From a checkpoint of a small transformer trained on Wikipedia: a variant of Muon for these matrices.
Each number is 500 + 25 x the weight over its row's rms, rounded and kept within 0 to 999. Layers, rows and columns count from 0. Numbers have three digits each. The size before them is the row's rms in percent of the matrix's.

# gate: layer 2 MLP gate, 896x448, rms 0.0831, rows 381-420, columns 112-223
# up: layer 2 MLP up, 896x448, rms 0.0867, rows 381-420, columns 112-223
# down: layer 2 MLP down (transposed), 896x448, rms 0.083, rows 381-420, columns 112-223
gate381 100:525549501466506481500504486483547518495495500472451502531480509533505560485525508584545459477472480485479488490461475534515522471492513466491474526521527524504558490511476499477482457503513502477514443492486524489455453515501540521511518522509553547506525488525515503463486470491507508455479475498501477507535502540482499447501493478471
up381 097:475454516523489528475453487532483485505522498541493466523501490491475468490508479457497548460499497519487532499541490464495567515538494514516510469450507507520475533501514478507533541492478499513522514489531470488532525494523488464471479502499466436499455514515510465511570520515486481537532511490512499505461496520473497509517494500522
down381 103:479500505511484501494478443491526523479503501520498518530512495517466477485501497516484525454491472555440501478464481535517534520529496525473514486471472489503501492501515505492509485484489485503523543502507468468491488502504526498466501482526497485512490482524521545491517472546468477503526487530519511515480469527480497510514509493532
gate382 101:516474454538496512522531510504495431532507521493476507487459495472502504534508461517479477484502478549517514480513517539487571550472496459521503546495467482499485510562509520511527494516531492486445497507533524464514481511490510518503482486500483552455477535499502429482477498495530521483515470485515468454532482520500493475502508512522
up382 102:526500438536526538503496470524537502513565510452508463499478488533494521540519551525507506484538507441435483481466464511508499454476495556495546486464529556529495492518496477469487514518473479548525518489515499543514484482530495538461478519505487543474511466539525519549505481540492500491482486500489517511522491496488497503481522487481
down382 102:460527446512541520506521504538513501508570519508503475508455496538497499495506527539528476503515522430494515462472500481519478489514509531499505460456456505499445458501509485520515470496552493505495493491475512537547486517494483505469460538450505520531498499511486520529490534524463468517488502532506517508490514454499518476494532493482
gate383 104:466488541511491524474512487520482526484502507520513450509521529511473513491472522521541468527492514537499527458476532517489538469488537484483457537521506495501483529524535515503517526514524427497516497494533493521533498499512497488490517479504515514502471513506505512513536525523486528518501528459498506490518479567465511525501526557505
up383 112:492499505512465470509482532504550491509508467553520492508527496526506510546521525517498530515489541470425509528479530511495485482490510462491474511502478489508490500513552480508520514556523503540506523504533510479527490513514463501500485506485487504514504530482485495482498495528504484477486536513506503505498493470447470511545494515493
down383 103:486530512492437466487498483487524489518503474474494510498492475517524475532511520516482508508541520505450511526505542527499474546488500462501491511489510505550474492519522485505534510529486500469460512463523518490532468538507487527499517523483455482546531547450538523446424476508486501457539484522522487511498471492452485498493518509497
gate384 096:506484521466461520519503482506503547500543502521475452484513512542463465543539513485487491476531509507470460521436509519455485506527440480501478500501501471496478535499516459450493498454534505477525490505468475466509512453498472478513502498509520513475466518528486473527535521469503472505484531475508480490504477454461492496451489557505
up384 102:535526536462484528526483476506518535513500523512529442464552516503509453544547492483513491497531473526452495534506516506479500475526471515533490482512512497537482529526516504459499512486516489466540473481514486489509501479498482486488470478515512524465444536506503503475517492505459473501472518449496529504506481485483447456466471509503
down384 097:490506504530507521476479489516491480565457486495485460478518513467490458592470467505487439504500510518447463492454501489501522503491463469494556500466487479469507520504498534511493522494481508551485463482491518463505506523451450495504473514530513512486453488507523459469524478504448513510548494513527556547519510520478503470467483498510
gate385 095:526533473493476517476493474491521484517525486501466508467489506481482533499498495510508519475518503522520536470509515432515485480486522491523471467511465458528515514540473508513515508488498504493534476525518515505489509498508509502484502516519514552504509467550531480524505490475487525512513505524481483474503531500444502456490527539504
up385 093:481552499527509471494496482493456486519499522472444472505493507531515494483499500494472505505522521470484484475490484534495512470495491510533470481488517484511476545458508491497482522486536486445539480525531509477463471529480512522508465487475525492536476478539509491514500480481532536518472502448488486470511506460485476472469451502519
down385 095:484532500507496484450509508461530507479489480488496483462490512531556480521512509518491529499464481465458486545518500519471475487500540494549533472505533497521481553466473500485500532489533543507521467509480522508507484480485523495492527472506518478515478506521496465549481486507506479463470473522485506480497511510489482499498510491493
gate386 088:500519492539495516510485473525507491486497504506533523468508483445486533505503449487452529514529491484493469466522464483455450515462474483517496484438494562497497487480489511576486520502529507512512495482507509479519501497489509508469521484522535510495507468494464492502492547524479544458506526493540470539493560502505478509511500506533
up386 088:480524508448476534523492508553496527478502487475522564472460465477509556499520473556471520505519460463477483479481505515525499553493505539487486487495489445477522479473464483511492506530515483482465498514529508499467507490517512537544426473483507489511533508504528491518474427491496511496503465479530510512521491486508509488523507477523
down386 093:503497482464494500530475452515493474480500426484497492504549484533510516518481474527506497560503526485522496494495464487512479565479520521502488534464508507494494507438475496488505496496499541545485516474498485501514517492472504478518480538509501484529531482530484478491498487518501545502534515499509507504524488471547474536502559459519
gate387 106:498509530493497548505527463502506474507494492519459499516536507501456480488542470529490490500531477521535441488552522482481479484516491491503467509478512438514524484483477453489513492478485463463511525510490515478565451518486437512511502494496477541485513504525501472494472465501480539448461505482489480533485507568523489493465513508473
up387 106:503500525497490497517478513503520481501529505533446464488494549492467477475506480546510491491505516538515486482517510515500469510499515513547481464500469518469526517495493461447517450459441483509468510500507473478500534512468499507522503542498473540504549494494412516508476467492478501511503486498496479520461488479516506479451488502464
down387 105:522491463489496452481465521481507489512508484498506442494501533468541496466514427522467543496494474463529495500463504491503509507508534430535546507516478486471498498521495502501501517503525515543426491484503496494493494520490539520545494540510491474537495498507503550551482492481522509532535474519475482528475503468466525511519485506512
gate388 104:496439506475520553490467486481518499445511523509471499475539451506504465474513495515494513503511494495470443489505508515526483492493481479478530461468480460423559477471517504488530476525523518527511491480489504502501483509461512491459459509477523543523526500500491484486519482506505507448492521443489506506495505527500532433477511520487
up388 106:481518506506516490556523519540519528481483473517504467496477501490484556540479484492482483470502505544501493507527481499462464496539509496545462554485470490501520497463499489500514546493418481520495503454486512536487474483494483500575517511472486519463480548535511497498485509510506503515495500544488521544486488466478487488508547520491
down388 102:519516529494574504510487501495509418505490484470488504526483489509439543552477470531483506456517519502461480502459475562491460505487534478489500510514466530489524442476465531515492502529503508496533514516509467452472542487512487503527493523487465504422489501479517515490476491495502537492493513545505462494519519476544491507496488455518
gate389 104:449538514457480505514453556492546536482504510518476566488483494496512505479518479484487497513514488503433473485482523504536533452486491483527507492492513458532490531487511511507530467485494483514491478469486512512531499523515479511506464500513532522502518477541492481488500534495497521487518495473514455471483517528507497436507541463449
up389 100:489522545504549519463519504537469470486438512484522488509509509482488479539504491498483490498542499533500522551501492512500527479485514463514473540504508512521506491477520481523481498450501487453457491506507522535476500493537515549485501514487466536534511455473500503499494535517509498431457469483504467498523504487488505519510464513470
down389 102:480482494468505480516533544485485469541467460484517478507503535515489474497471517528482496477486437495467516495491512508541476486499480480452515493510518492478508536469495520509484477491495530513517454457472514502477463496522488491512434501487472519489513500510470510482516510531488517512505576506499472492512522566509505474463500502484
gate390 099:498447469493505532463490511536509491514521511486498486513485451502515488468475502506505481480538499519510483502466499552471490566492513480526522560525464512476473537461502495551487488471465501478476570563505504490518509485551513563505445457506518456510511478492530562475530490524504509516536498532536511506482505518505530484524501540498
up390 101:451498497511537500461515533557503483497505505514528460510502489504511522495480508487488463518529481448580534464493521533474492510517517480558540544514502493505470511505537499553472476468488510524489554556497491505536520523537492547532518457495544468515478456499510523510515453535526532505509511515528480505494502502462532502557536487463
down390 102:486502475505531471471519532526510478501495512507528476538485463526515511505475494505482547503559499523490519528479501545488451536542493486523520520575511520478476524476521548539505471512498509521468513540522466460556485507524487536523491499476529525513494482464517520497512472550514511517508500508498485465486477501469502500527514522477
gate391 109:507480530514501519469487525469495555538456523506455503514543528481482505518510495488483491497505513487521486473538505471516520535510468569503480451523461510484453469491508508504487501492478543442501507472431476448504476506507493512513501516500511531522476459528510509521515511528519540466454483511529501527489532581515523524510523506489
up391 107:494478499480459505515506485480563504493488509506458516489504537489534537484506478479540515460454522500512497440475517471489538515518514522510498483515501524516549492517503452446454504494513489484564522452508513508522508491506484552475490506516474497508503483517492530515496512513494504457482481529487504528480470555477543468495518501463
down391 109:492445486499509454518544484530523486491462496468507498479507515504536497496470511477485513496509458516481537467492524506520532495534508536486560528529504523489516519487500447523517528483508464511518481512531507525499512495508457488536483479460507494522487512500451480487528464467531513519540519497475518545487474466450502441483489500518
gate392 103:500492509500504510485465515499512500551501470495527497503523463523499506526543522466549511475502479518484530501488476539457487551536505437552484523521475476495470511513494504491514497461484496521471468523460479510467506470527485507516495473522501473546509529457481470536522514487490520500468525490518470437546492502512485514494477494508
up392 108:532461516531492519452519463495468536489462477480466470531521540479475549505471507477489524484504484537533495526490501456480505499495474542499492493449501495464497512557481491499497501517506524481498491481519491472512473514497532465493553475535518516486488515486517487516465460484527475535466475546502511534500520546500506509550500506511
down392 102:540531488484489533456512481497502527489482552477485494500552506487449499518459504498520516520517498479506441511490511536497497487489510415530462546451521507530495535573494477477465489512521526505484476512488474492508505476514483475483518503519521530478499475447480492527508507436536502540464494488529510468525520481472506453474503530542
gate393 097:484486510492512488508522518502487510488466489522498478523527520511483511509470467463451517495515504495530497519488499471501512515479506515538474480503496519531498504532497555511518545474553469494462490526493538465507449539491508538481514519516511501453540447492499535504507515507516460492509487536507520503458485533493476489518493503473
up393 102:505476488508458461522534511537497466415464522498444500491526528499522520519508506470451508484498483492494519494472524507487534528493502514500516436502492534486518509474526491440498555473500510505495468445477525497521494489519492529495468530501501489541528491505486494522514480529518463559499536507520486520481536504502518489499496512440
down393 101:475477511484449515466492512508450459481533508510453465500494538467525512506502463508445516496519483549513487507491507457491496541444506503523511522496537514532502522493531485468507518474498505519481508485515513511495490475484513549492510543456534472512476476509503523526520485512437497484493492519496477510485535485536491481502531499492
gate394 127:521456529504531488517515471500490465495492488505515493515514520543521490494505507448541489483488500473539482480510519488475478502512511492524525481535453535511480501478495446501515504478527529496495514491463432472517468464466524475483523495485493521511472506508509483527509483489462491507489513476472533482534501489502504525500495480496
up394 113:479504545474520523502489514514527449510467518477493484509501500506526480500513481448490495499479487501515559503466443531519515546524517526478539504564495523480475496499526466469479522477485518504525531503496517483521521491469521492464469504483513528505479497505530462509482511518448491493444496473482528517522481446517514484500487508526
down394 108:432491528507534495469520466514517476484511495501489523509520442478481528498512525494557534471493441487518527521486552507498473519490479506519528501504461580526523562473492464475507509486532483468552491494499484474513484455473550538462496525498487452500493544457488493519460501497504522485498534492483489483544491472501509504480497469509
gate395 089:490513492518516476490468526455488515486456488451497530510498484501485496543496460482497495538551537525517528489500508484512513447526525481508497492531545508516492506506559510503506483540500522491516534527567456502516523467485501482513475479540479528469527506495476486463502486514497511470499568444459478491505486493488486506506528526473
up395 091:507502493509471547488547477531524485524520507521498444434490500504510503475529527525532530465460474477479522515514488505521485529484513539471520508488451484497506462504450511485490523479492501519501454515450536496491498508505494506483536557504516501515486458505548514517531522509496488518511473552532503486503528515498514478462458517529
down395 096:492493467485495491502494488568522485505540499506496509458530530495544484483512520467479469467521428511479469505508511506532462501452501519478485481511445519460502520469496461527491538449526462490491478496493473495484502561521489496538531510525471528486465484472492489523510498498450484534506477522527489486485519541494499544469499510524
gate396 105:518482494521477488498503488522470503514476507562476523489464487525479511519501523505485517544487537513490493558502493543490464501467492507530492539508514526486456542485513495520470496531519497441485502475505478492521503484464586488467500520542526532494476542517497506501455510486507547489517481492517484523504509482497528479484501465493
up396 099:483538503493526573543457515491521471545489503533473506471510510483491509511514490537506514544541531502466502502475511567511475459461482491505504505484487483519477494474499535488506477510468485542504485511488533537451517506515533508469480543510504521468497483485494490483484474483460515496477528507516500507504495449435505523504466497495
down396 102:454503506491527505534538509505531462486539524524492541523530462515463520529511489536492510525495488477493507467509490500537490472514506444519526488462481501528499479487532493460480466505495539530513538487458488489442522535524484476489513463477456504476462472453515440507539506494518486489508485473460514522515525521491485526507501443510
gate397 097:499516447458470493475522515493492528463503516521464500468507486475512498482510564534517475480475536499482496497522476508493433502516454518508497509508469527494509480491482541513481509482547489503535512517467458506456451497421459521491484475498467533496518474502517475527486501541508462484505517461508527500486471521512487488486469502516
up397 094:534498467423495529477474492495508502548507522492477489479518489480512499531493565509536534506490531496481493477481467460479503507507471472495456459513473468511524487494524467493474476465501477494534480497498460497479463508492491531488503512494468516517514477497489459515468527568506469490502448515552554524501488488497474504528478476515
down397 099:518511499559498568464499436486461504533506513514475482569472480491474501463495501512515530499467504509451508516505496498499497518514472503531478485478507499560533499490509532506527533556484475483499507508530463496473525488546501464536501485503506467520479514489560499532491508559486504503491530486518478512495483527488485489490496517483
gate398 091:526487488505531510540495487546498517502526505497498496468499499506515475530504492491505478490465478513523492490492534538481484458496526489504469458474495524501503463505514513503494501562507513509521510530489507520526514528506487483506542502522459535535543501480522453499537522485484510490556522513516532512482498504496481482505486524508
up398 088:513512493521529493522495441500476505502521533445543482449525515491532495473467489516493527534473483520478514500497472497519488473497517505493531485482474522522514497487507482466481484510550498502482526506539468510458511506474523502497535528534446540457499441518500504538534501506468489494481512486538483527450486507488491494487492524491
down398 094:499483481559507515522508471501502499489527497481497524449514488489512545465503510494479487553519512534499515465502479497500436429483481521504510476499477502508490514457491471502512498503502436521478497521516476541461468469502489498517489493475444502554505468485508503538526512484467510498507497535516522558456495510473480500460492526529
gate399 098:463480519518492489491484456529517495513488502511498484530459571519491527517508471467522488488559492478465479565477534473486476499534523507515532458462487510451469503523505477513501549484568468520493492524503470507462514482479488495475494514501518478501516501515517498486495505545492502517498538495489531504476497565480496535514515495485
up399 097:477531476520484466495514477518514467551522541509510496497491512513459506496464515489561487503491504511533479509486507482513486518473538520512567466448493537527499491526452489540482508479499446526506535535478504472509538514437495493519441524552527468508517513520490480507504513511519516511475493486521545503463488552477488547468521475540
down399 101:512502507492502461544499478522469489563490477518507522464545481514467552525483483501519515491479477488539450479491557507488482447460557497520497482486488497507491485497474517540558475511539445528536477499519496451496511517549458501500486459496475457486523478493557481474488494532496490494486477479518481553483481544496505543482533494483
gate400 102:502537483468473520511462515465488508553530491460476512537450465511488503453495504523509449538519506522525544497472467466486489507493439467544524495529521513447491497486486473494454472507507471484504491483528490529481491475490488485522499492518525516499479496500497473460476493505464536520495483502484519438490436514487490474517527560502
up400 096:480498483538510514523525483514524460485467480524524498488534518474487504520460506495518500484476484474512505570483503543483483494560532476477531508477513487497510507511555507480514507459503498538442449539462524499511494504523526469484486498503474480555483474527517488496480510486473476501504481492490513554489522492523524502471508483507
down400 101:465483510531500504497503533481508487444535508480496540505509507483485483565515528464492461515501524485477537559522481537524497523519522471517531513445511495489470466494487511500504548505508527522500463527496467525511518494515499497488530473519512495567522486520507524463505507490522457497518467574524462556510516494474510483480525416495
gate401 101:492498505533440514488508474493487539459502482485482541494477493495547531496532542526501516504493498506476518494492555493481526529486519540478517517494532529492475520469469535454506518515511482476460469502532512512497482477453459518472527495533499498495517542485501502502468526483473471516444531535512484482502524525556474511499497480498
up401 094:514529525484524527529461507490502473494485521523455478500515490528466480519502478489485514523497519511537488498508454529521468501464477521550501468530476446529500462565526483538502464501475507528515520496485512493493514498527514501520490477473488427495555487546491507508505495521531509478536473517452492498484518476459524473524521509531
down401 099:504515515480522492501530520502511540539514526501483490472517483474463528535529471499508487515497536476533501504509476509520482499504531516535521462494493483499523521517502500492527489517528529519552546464556516489494477561531523487559492423482474484514510505504481512506489507513502530511531521464506509471509491520501505491478445506513
gate402 104:458509466462508473485513490513472516488461553484505490506507520535535489454501579482489499504536475483455484475510468551500469492499491467554488494522489496496476508488488512490516480491474456498483504473491525496470465525497538530548501496496503498471511530504502524484517468498494472506508535532513481473520465479530490497483481516483
up402 113:524526513491484538471521503465565528503506522514507528546500494511498490526486488494509508490487569487531525496526495528495537493468460487496442496451526493479494481459524482481543488470508481516514511492490478527448459484523517523464501464537535524499535520497477557508480511489491480470512507507524522523505512496486503509524496476485
down402 108:494505495477523522504510510475566540471562528466515515506482494550494480507503485506502470514511533472492481524467508541469467478509487465510467505496556494501484488489474483492484516454503465521492479482465498501474475492502506532490478519534513513510520519498503521512430479479497495461516510517526511511515504507535523535535520500472
gate403 097:487514469527454497504471470564485544495500515495512513495538486525493489540516482524487500488495497530465489541479535497501499498554510506462461501499520507478516499474466526474466501486489508498480492476515505494486519531454487487501517491542468469504506515474491520489522517481465518515487555502485488507531475461536531477510487496495
up403 097:498470505474492501476494487501519473562519482459525481493498489479462475468518486524468479548516512527484490479490502501505472463469493519512514455490478511505500493532505518521457515488513506488472558475503512489478517499517472537477518495489480466471544513473509508483480519501507516466495483514517476485515502468506501487470497502513
down403 099:500483511483502509455475508500502471524500512533505491550505526555484525472490525552516491481542502494521446510486501485528481513471492463494490486512485481512522525456495485525503513518521496514471518500478506511481512511509525546498509538490519508528487510534535523537512532470561528507522509499499516533487506489493495564516494541529
gate404 109:477476505526527461493509533532521503502455496503529520524509500477503500501435492490506484489514472484517504528486481566467509454487488499518421480475474521516465467465512522547506544522504494530497472529501507504461518469494478515520475490513538509492500470511523459488497495483490499517509478518551544471488529496492460543511487512522
up404 112:512542472451529533501483472513417489508538489537536486486501488512494484489549549445530489492499510540474512486487489465516511532494476513523534491503560438494489518510487559493514481476532498518508513502509469524542536505487484506518516501500495478528510470534507505477482509511509456510485477486493499525514472513539522490489467455519
down404 105:509519466451496502500472472496435515491509465566484517493477481539474501509524553482546487519524500546475530485484512472480513520532501513523526480495566430492514549495472499504533484497524477522451530507533507482532509454501500505484502475489487501558526485488502492422489545520508506469490529517528518548501445486443496517480492461546
gate405 097:537534504521463524511502496514493497514479499523544507533501520476462505451543489488547491472514513485475485499495514479526490542495507493420482486459505514485468526521483497530513478503502530470514503464466488497457477503488509452498457501499499487550517534500499495477519524475478488458484511473466506521467471498498534481515480510448
up405 095:541472503480515504513431483507506487497481456479515514496528496493511506448497500485500494504512517440561509441489489499510492465451535515494500490475521502498505525531509478521521499502497473504441527445503466495473518526489494475535509505520513522542502495508486501500514450487505502449519526503469524487485501460493532489429499518529
down405 100:478523479489515508491549498517483480503476501507499473495499477483480468458487501470494488459462471510501527488518447487491530533528525483482500512455501458483509521489487501501517494491529472505490488458568488491475511466502484483494510492452470491537499523488499559521499485509454499501498528528470537482491489502542530543496478471484
gate406 124:521544551494498520511514509480559505522498470468474507485538496450525540504497472507462479514519492503556541476490561521475553505564473505444532536521485515484491481516522488529521466520523556485492503501565502498525517476503515445485473507475528517499531511530515538525529498526478562506519521495504496491553526502476464504497531481490
up406 103:496450481547490478480501491503525503463506474524469515492510496513493505479490459502488483531492504507455510515480509532505490495501476517500479542484528523472522507484545511518493481514543528539474532477533497521483473546505514507502484522478502493501540539516488540526541480473541537504488499508508494482497495524467537522520522520496
down406 105:508508489507473525526509476494581511549498487460521441453531522481494502470540481474466471485511510564515501494524521489506545508557458501456526461529489524485510525475530494509468484493509504467478506520518536485490458490498568474466466491468514507542517548542533528497525481508492520481519482523492549486487479471512462515472508510519
gate407 103:448501512529480521501463485520500492497513510502461513500451494523528536470503512476562488474508482460512443520441510517491509455498482518506531525527487458523502501465495488478535513488519491480516458505522473498503501508501498504520494493498492500512498500560537516501519510470514481489526491503511495451510473482485489464520514490556
up407 102:503452491473473504488469524503521509534525494517436433433518483503488504468503520482525553516479525499501509530511509473529508461529533516475507480487515488456482519499494477511456544513492520504532513464471510521553497533492512506504497491519536488489535489489486544487511518517490495475518540502537482465524489461504483466519511484515
down407 103:472467480487468484503477486528467488520538473535522451475516516525514520504510540489534560508537499511519496533553520499500501485575533503474444518496518458457448510512507508534451502509545507489504573469495483503479527514449518518515484499517510502489500506462496482540469493460517480493523528529524510496538516485550491447486476445532
gate408 096:510526511500497490498530505489444479526512494457475512486507499484485549527504476503511462497506499478504467496558460547503497528512483441479559491536534534564465508479474487516507544490483511481485516434543496502534481512504510480497506486546507544473472509461488525461501518489522491472529476501479469540503503503495514511485517517473
up408 095:545486495467511502500525469509465489514449478501485524511493448507468542499498455496466494494486531478488480526526495540504503513578458456474535490544521495514506481505453540520489528460512504524487503469509503510562435507572508469469538485513517507509473534490449532458551507477502456457509445542504502536505480492565492497488532510472
down408 099:470510490509470496505532470533448525516514457507485512512456479477505489511510492508505501514510557465470474516516496482499503487520491492486518513534528491515493508501441550519497473511518519494480488504506490537534472471524484459470521448499511515509511537492517507483549521497516503531475499556539506553500452473544494470597514537470
gate409 099:517517525499525494523498456505497473464516511477489498498506517516493488471475570466488487469549481485527531506497519482530526528442487488482490482481505499496506531484486552520497506554485484500506547520489479504529509544531485491494469495511496503513503511491504509447513467494493486501496465554430508527459516504520522472491487477492
up409 104:534534520514493481465464455523554510489538518479483507530495533511515484460509534486506471520512480507485524500524521473508535540481552493489510525514480491545478498482521534486508496554514511469496588480472491519509511507542504509467487521502473501486502496465505524485501488480517481495492502522473485526492528490509504486487459504524
down409 098:476458508487490481460457476477508508524530519495484519519521537513532512475487510551480543498482482537552502527489494467498547503480489478517537556503519490534487474535508506485476498530530510491496502513508494536524491476506535527486468529526487478470434483452500492519485480482465486537484462496467491471498554509540498468463500518505
gate410 099:492458486499500553542486496499498498497486530483467538449450486495476563491525477482555513440528521527487475496482458450549490502509528502497516511513478479493490522506501542480498515439471548501484504483451485462474556508482531505505481480500508526455483508490504528530490508485489465555455496495486511490445513513531514487461524485501
up410 102:480528511473532512495516516502525458517555525538507481512503513520471504528479538529519546497476507492515478466472516468459470544498488483542495519518471517516491506541494500503504474459512450505529458490494538528520499499526516522502529473528464527470518476503503478502477506531531498496519490520523513482538489513499508525505492515477
down410 104:518508500513472514475537499491515501519564454480506534566541483529499475527512516498494524488478485489473482489470520469499485504465526469474557523524518512496494472503482518518479513475471480485503507491505472484493478489475508499514508502516477508486510538480466504472497486510522503497525478484494480507485502459483499503491445502473
gate411 095:484513498485539483448510551510491480506484509484492476503506492483526506516521529494521497468503484522443493486506468492513534518452489461480516526473463476517541525511456462452503525531514517441527467473482527452552485503535475542489510462494511548548506525541499527512514539487494550527487512546490485531509491484508450471508493449497
up411 096:506486517514539512496506514479479513531496483488496504545504535495481496431487529487506497524537525510508469534511489518516535503492493541518501515499543557490498499534550509511477512514505480551540541476502464514499490450514539476543480474519468495484469487435510479555446501491452475555473523511500520519501517476490522503455476524524
down411 101:491502435518540481485502516468478510566475473483501493484535500522441505478488478466499473528492488515492514536492515505488498483503540521523487511509530516524487521511531517482490497500471481507537513504483514471443492493511504465530485495519477483508468514470515503539471497498480458547502547460488531516526541477472509508425487529481
gate412 103:477440528504528500482539470472480480484474495480510522490463519457543484508507509468548492496532535494536496530475495495488497523515460494491514501472495508493505523439518504525540527485530485511530525464501504471500492507499546482520502507495478515533532513492503456487495486488501497480429540485486515490481468516465488513517506506529
up412 104:483520486495485497501539525497511491518482528521525505481491517481499459488521480531469524520460534503496510494540489500472477495524502483499504507507533522483479463474488541521500484476566514541466514485510463477542528514545518508488517438473471493497483513481471520494478457489477537536511567451504462442545491480523533454485483516435
down412 099:473478510473538542479499507505525479486504507454567540468502504525514529515439510493452471540491484487503447432501494530474482492493516500546466511435447475450507557493538486498534497514508471516522530469507473493513512481509538507489562480491491509529541488486511427528487472552471516508483526514543494466467509476470487486499509478480
gate413 099:506510499492494478508519526483451506499526474502530508433497470498516528481504500509481529515481520540458459495497485449511480463502495505530521488493501491492465502469541514450495536516517510524584495531541504485503523504503477514510535524507517507520497460486503475470514484505435498527497458484492485514515566509464515463487500483504
up413 093:491489534482469505482502521498543459494479517480524505476514492495520496517539475483532525463468500479461520508483544554509529490510526497479553554483530512528508486446504514513480523507523504525507502538497457505461505498464505488477547444556525480472510516494505468519507515495527494485484527496484504514465489503508486506488478472505
down413 099:506464505505507468506498488469491460524517467440530500514459488527541484524508465506545521438453508512485515500523504530481461465575477503478493512559522500501489531431468529545503541474506460463517511538502437516482531527473514525486554508458513485495517510496488462520483514473499513530501497515509472498479457524515514507512475533525
gate414 106:525482517486468494481508502500517490505481519494448494483529501492494520496519533536515476522487479491500488497491501466503545498542474525529534496447515491503480481449500436468542480470513536514526482477467487452507460489520492507477494495500535476514492523544530498501519452503471511502485478508495518499503523541535507503547481490496
up414 103:469495535478507545521493495489520492465467552483464479524529483472539484487479506493457529527524507468495543496517511463440486549491473508495533455540481447481508522489497484499505499470543518493484457500499498509524508488522486507505519506505462497468489533519530512495496451507521535557512458504487495480495486493463530536509471504522
down414 105:480490509516482504500519482496574474460538498476564504525520457517507529541519520468482514486541467549483500532515526501483505531486497509502475493482493484524474534505472546483492540529474477520503445508527538521495537506473523480515499515490492498532478486477500511474511485515479468511480483465475516519502471479488551474517505523479
gate415 112:521522498508474481502485476535490481543494473479515513541514475487477462474466554570482483480508518498514505465529520491486476446544527508496516511491502532474509503493497497554463503457531507504503521493509486503497461526494460460531536476502472531498527522489467551474517519497468519481569467501488511473513493523508511470503487446470
up415 101:491523526500498520458482509455483514514514479519505540478491446462483498512518522513497539488503491524533494495424486549515508520515486478492505506482511459501492478522530489497467521489509475538459481440486508495460531486473501493504496558498517497473455522546504532475500509481581470514493506443525566501503511477541524472490509506480
down415 099:503516509467491503436456516527532530455518481517521522489520447478503499483521512520469516507499490526524477541503496470544514480499496474480533533533478459524484469451508563447491532502482510491484499504479533512445531516483454482483517514499484458497535510515486546469533525455508513498473498507536480509507503523511517479493493484489
gate416 107:489452495516486488471463539512476475524480503518483506496551529527503490511483484541490490546494511504509517543516517522479509504538518499526463483509478505501511493522494497495489527475498489528472476501504494455493490523507498526484496530515448520461413505435501508513494486531516470492508456461513503484510482521494462486490481510498
up416 105:497518501507546457474453448521522519490528487551525519474507513468523484482485496483512530485539505490481461525508544494499500484460485491465520542478510497480524511510462525510499502552499496465502503466485527533512530505482522525536471547491546500497503520527487465479471471521533513500442499487502509469492508464494530532502558481511
down416 101:466535536474502475493433502461463512500503508515516518500537509477478506500516492483467517491525460539502459474486492480457458518456485528490521504437539495490518501521463530494520552499526453495491490463527530481510523482542504520531489498493535494528491522522521469482481516506524481503505543459498503506507490497471536489541486505518
gate417 092:510533537516489458549509506541505525480513467503517521495524492477508548538484491479493468508546454540538509460542455528525508526490501503482504484471510504545478488514464519525521523517507496531496466491494518486553512525543463502516468490496526533466499482521495480488503515493539504496504494517487500503493491492470468461496463423473
up417 096:507514514490514478519464504530513521523539504473482487503534480471498525551485491477472461522542501513513498484515477523492500512465527499477560510514526499510473488515478443495503540486526482539525504506529520486514518489539481492483514431524509479465485460540523442533487470519557529463501460503506494511505517491459475475488504473499
down417 098:490499506520510502526460479501502491500517520467503488489495493504480483480472517509509485509534488515500534517541490498468528517470508500493489526500490498531516521470522467554484486481469506519492526478506467441551453473514492512511518434527515547506543518526534476508506484497512508506498494515543538499555506482505507495463502510490
gate418 097:492491506506462504454477515493491501518512477490518522510561475523485514486445489506474473498506529455490537481525465510544507484487510505498525479483515496464456521449497478519511471514545475491456514495472451493464482541497520493524515454471535527507546522477485518506458484561474508480506500481463495482525501549504421536458501523510
up418 096:508508495502501498517518488488491519554499518482517536486452493501543475498541473480501521480481464546523510508482483527493458482512451506538471549537510496541515450533507490435499489470494532485502458467487489518530481492546494492504493536504520547495545526516520492496540531515504476496521501493540474493504538502518542481504473500522
down418 099:504549475496477469514476477521481499548467547464527504485449489537502488505507470500522508512526470543495488520480507537529518534491491497503439514526507538498461450504530525486474471462535479472517478508472487520545450509550503506485524513457520502504511452491535522502496510518538498521532497465525451446483513478487498487434484499492
gate419 114:494505474500479493509487455501495472529516505482496507484500491516502500517529550496475553498485560520479448528483479497501493511468470474524504502476496517519486512482493521461494515497519530504506542518508457466473467487516454546471538514541519478486515484565492456507457540504452470476514484507488526530547515499547525512519458494466
up419 108:508555450517488514492471507459492510504485531503488500503475491556528489527538531534507482509449537523483462489495495506511500481517491487503517517484475491483525470509505538457424518490526513503512484523478466506434503500475534529487507485495518514481553493549512508524476524520500562458498470494477522471504464507524539512495447549481
down419 105:520476524505469450523524506478485485519525517526512449490483529473465530489457477434488506503467515534520517509542495520547513459535488559518472493482502489493482463453494522484536508478490532462551565476490515479476485470511469499457488503480470490519496493506512488505464511530482481461532482473480511518466516462490496501544475483481
gate420 096:538496518498522509542495528497451494503518459481498504510540467489513467472475513514470506531520511523510485474527491537505485521498539542509503478544499501508506485510501529474522494485468487449471507477489501481496477484520495508460487506468478530537528516467483454470540506504474494516508497470493494482485501520513474481426484508473
up420 094:501502492486499486518516534499469448528513501464522486526507489496530463494488550512479499521492493540448507504550523553471508509467558522491491516529519500500527454494494536490518525513490534481453534463514478503512462463478486456467491514500469498528509515484501458490510535490488472549508513477520507428486477529525494497414498518506
down420 100:529525525493517522507519518493469475522519532511482541489491504576489476510503463520485517522539544521497459517547532509481492528463518495509524518504498502501496454537485553532488533542482480493472541514485508510493517539480450473499474494487468506507510528472527486471535538489467462564532507497494523463525494490513494491437533530506